config.toml
vocab_size = 2048
norm_place = "pre"
init_std_o = 0.0668
Each number is 50 + 10 x the weight over its row's rms, rounded and kept within 0 to 99. Layers, rows and columns count from 0. The size before them is the row's rms in percent of the matrix's.

# layer 14 MLP down (transposed), 384x96, rms 0.0774, rows 70-84, columns 0-47
101:43 51 49 37 40 61 43 51 67 54 50 41 56 19 58 49 38 56 43 62 33 69 41 47 54 56 49 44 62 32 61 49 48 51 56 41 61 52 40 41 42 33 49 63 43 61 57 47
104:49 55 45 39 72 68 32 47 73 57 28 51 60 57 56 57 54 36 46 56 52 47 60 62 41 44 59 43 29 57 41 47 40 46 45 33 49 37 50 54 34 43 61 43 51 51 58 51
112:54 39 45 41 47 39 50 44 31 59 49 56 49 45 57 48 48 59 61 60 56 58 53 56 40 56 30 53 30 37 51 47 44 89 47 71 49 62 63 45 45 55 45 41 48 54 44 60
085:51 45 37 51 45 63 58 61 66 63 60 34 50 50 52 55 41 54 40 31 42 54 48 69 54 48 53 56 38 52 51 43 43 60 55 27 31 61 50 34 68 31 55 64 68 61 40 62
089:53 41 66 38 47 47 50 52 52 62 47 43 60 60 63 44 47 34 75 43 60 38 46 52 63 49 35 47 58 60 47 44 47 42 43 49 56 36 51 52 65 37 45 58 41 64 37 61
095:57 37 64 50 36 57 72 50 56 40 55 46 42 36 60 32 62 52 62 57 53 51 54 67 59 56 39 46 52 44 48 63 72 55 61 66 41 47 40 49 48 30 68 79 50 41 38 49
096:56 52 65 63 54 39 46 42 49 31 52 32 32 40 58 50 51 61 48 37 72 64 50 61 46 44 40 51 33 45 62 54 54 44 54 43 28 39 58 49 36 44 52 42 62 48 53 40
090:49 27 55 34 62 34 50 38 55 67 50 56 46 51 46 48 51 60 51 38 35 29 47 35 60 56 56 63 40 31 57 55 55 68 43 68 58 59 49 39 55 37 33 43 49 49 65 63
109:50 52 53 54 67 47 38 55 53 51 47 44 55 36 51 40 68 47 59 62 55 38 50 48 32 61 61 51 45 46 50 59 46 34 42 66 51 57 36 61 64 35 63 36 62 62 54 47
098:57 50 58 59 65 52 64 56 38 55 39 62 69 41 49 39 52 47 65 51 54 54 43 42 34 41 68 39 54 49 43 54 58 50 57 28 52 46 64 53 30 59 65 40 37 55 40 70
089:43 54 55 71 55 57 49 53 56 53 46 35 70 51 35 43 50 48 37 50 48 58 53 35 43 37 63 57 59 36 75 45 54 47 54 47 52 61 58 46 52 60 61 38 57 48 54 59
093:75 58 35 63 58 53 42 50 49 35 52 39 54 59 54 48 47 56 49 60 71 40 45 51 59 50 51 60 59 35 29 46 52 48 44 49 61 57 57 54 69 61 44 48 52 42 34 25
101:50 63 60 45 76 55 23 49 55 48 52 42 48 47 51 60 56 55 54 45 60 51 36 60 58 34 29 36 39 56 45 59 46 61 43 49 53 60 70 54 59 49 66 62 58 54 46 44
096:71 38 40 54 47 38 79 32 43 52 65 56 51 43 50 47 43 51 51 46 44 50 65 60 38 52 39 40 56 47 46 67 52 47 52 60 52 53 56 39 50 49 50 67 43 49 51 50
093:75 57 70 61 45 64 54 46 35 48 41 48 51 53 51 45 44 59 66 48 49 61 49 44 43 36 66 45 49 60 26 51 42 67 43 58 61 46 63 44 45 44 57 40 56 38 31 58
# layer 14 MLP up, 384x96, rms 0.0772, rows 71-84, columns 0-47
105:56 40 63 77 59 56 49 43 74 45 58 41 40 52 51 39 59 53 59 50 45 31 54 49 56 54 44 44 38 58 34 45 34 39 54 75 46 54 57 56 56 50 42 42 55 48 61 39
109:36 46 58 47 55 64 51 43 54 47 56 51 49 67 61 25 57 56 54 40 28 42 56 35 65 39 56 36 50 34 46 55 46 53 57 69 40 56 61 55 51 40 49 72 51 54 50 51
086:47 54 52 56 53 42 53 62 53 59 35 70 44 66 58 34 56 30 52 50 56 37 55 38 48 39 53 38 24 53 44 51 61 45 49 47 65 59 50 58 57 40 66 43 64 62 50 49
098:46 58 50 63 59 35 51 58 58 61 35 48 43 44 48 36 48 35 50 40 38 38 46 44 57 67 38 56 53 72 59 50 57 45 70 70 59 38 37 48 42 42 57 40 51 64 49 51
101:62 53 41 59 48 26 46 50 42 53 44 52 41 48 50 46 68 53 56 39 59 51 49 43 37 45 48 33 56 51 54 37 35 49 45 53 60 34 66 54 45 54 34 44 49 51 45 52
100:51 47 51 43 58 59 45 52 53 73 54 67 72 50 52 21 39 57 66 50 38 48 46 43 36 36 47 33 44 39 55 28 39 49 64 52 39 44 37 43 39 52 48 56 38 53 51 48
086:31 50 57 44 57 63 47 51 38 39 59 49 37 56 49 38 58 31 43 52 54 46 63 64 52 28 38 40 45 81 44 41 43 45 37 59 58 56 55 52 54 54 63 52 57 64 51 33
107:36 57 41 58 53 59 38 41 56 51 64 55 43 48 46 60 46 62 40 47 37 54 47 30 58 43 42 49 32 66 55 35 53 51 45 60 61 34 59 51 47 42 19 73 58 66 51 38
095:47 55 49 45 46 53 57 28 45 53 59 33 38 64 40 42 59 61 36 49 45 47 60 57 56 64 56 56 53 54 51 68 35 58 34 62 47 57 52 54 44 42 41 54 54 61 72 52
088:59 48 54 55 60 48 52 64 28 59 48 67 59 63 60 52 34 45 61 51 35 50 58 43 32 55 60 44 37 57 31 56 60 46 59 55 49 51 34 50 63 32 45 62 36 72 56 50
090:48 53 56 39 61 36 69 63 48 46 44 48 36 31 53 42 59 28 49 47 44 53 56 42 41 60 61 47 46 43 58 48 64 35 58 41 42 50 35 54 49 34 51 62 61 43 42 54
101:40 60 35 70 68 58 44 56 50 57 45 56 35 49 67 46 57 58 42 48 26 56 53 41 48 51 64 35 48 56 53 30 54 47 53 62 43 63 34 52 54 37 57 66 44 53 65 37
102:43 51 50 50 43 44 60 48 61 35 58 62 46 39 55 62 61 30 47 32 48 46 53 44 45 63 47 21 38 43 48 36 72 48 39 53 50 42 60 56 42 31 48 71 41 37 62 32
103:40 66 55 41 55 66 57 64 52 45 48 57 58 52 53 48 69 36 52 42 42 29 66 45 51 67 41 47 33 54 53 39 52 39 56 50 39 60 37 46 63 56 58 48 56 64 51 51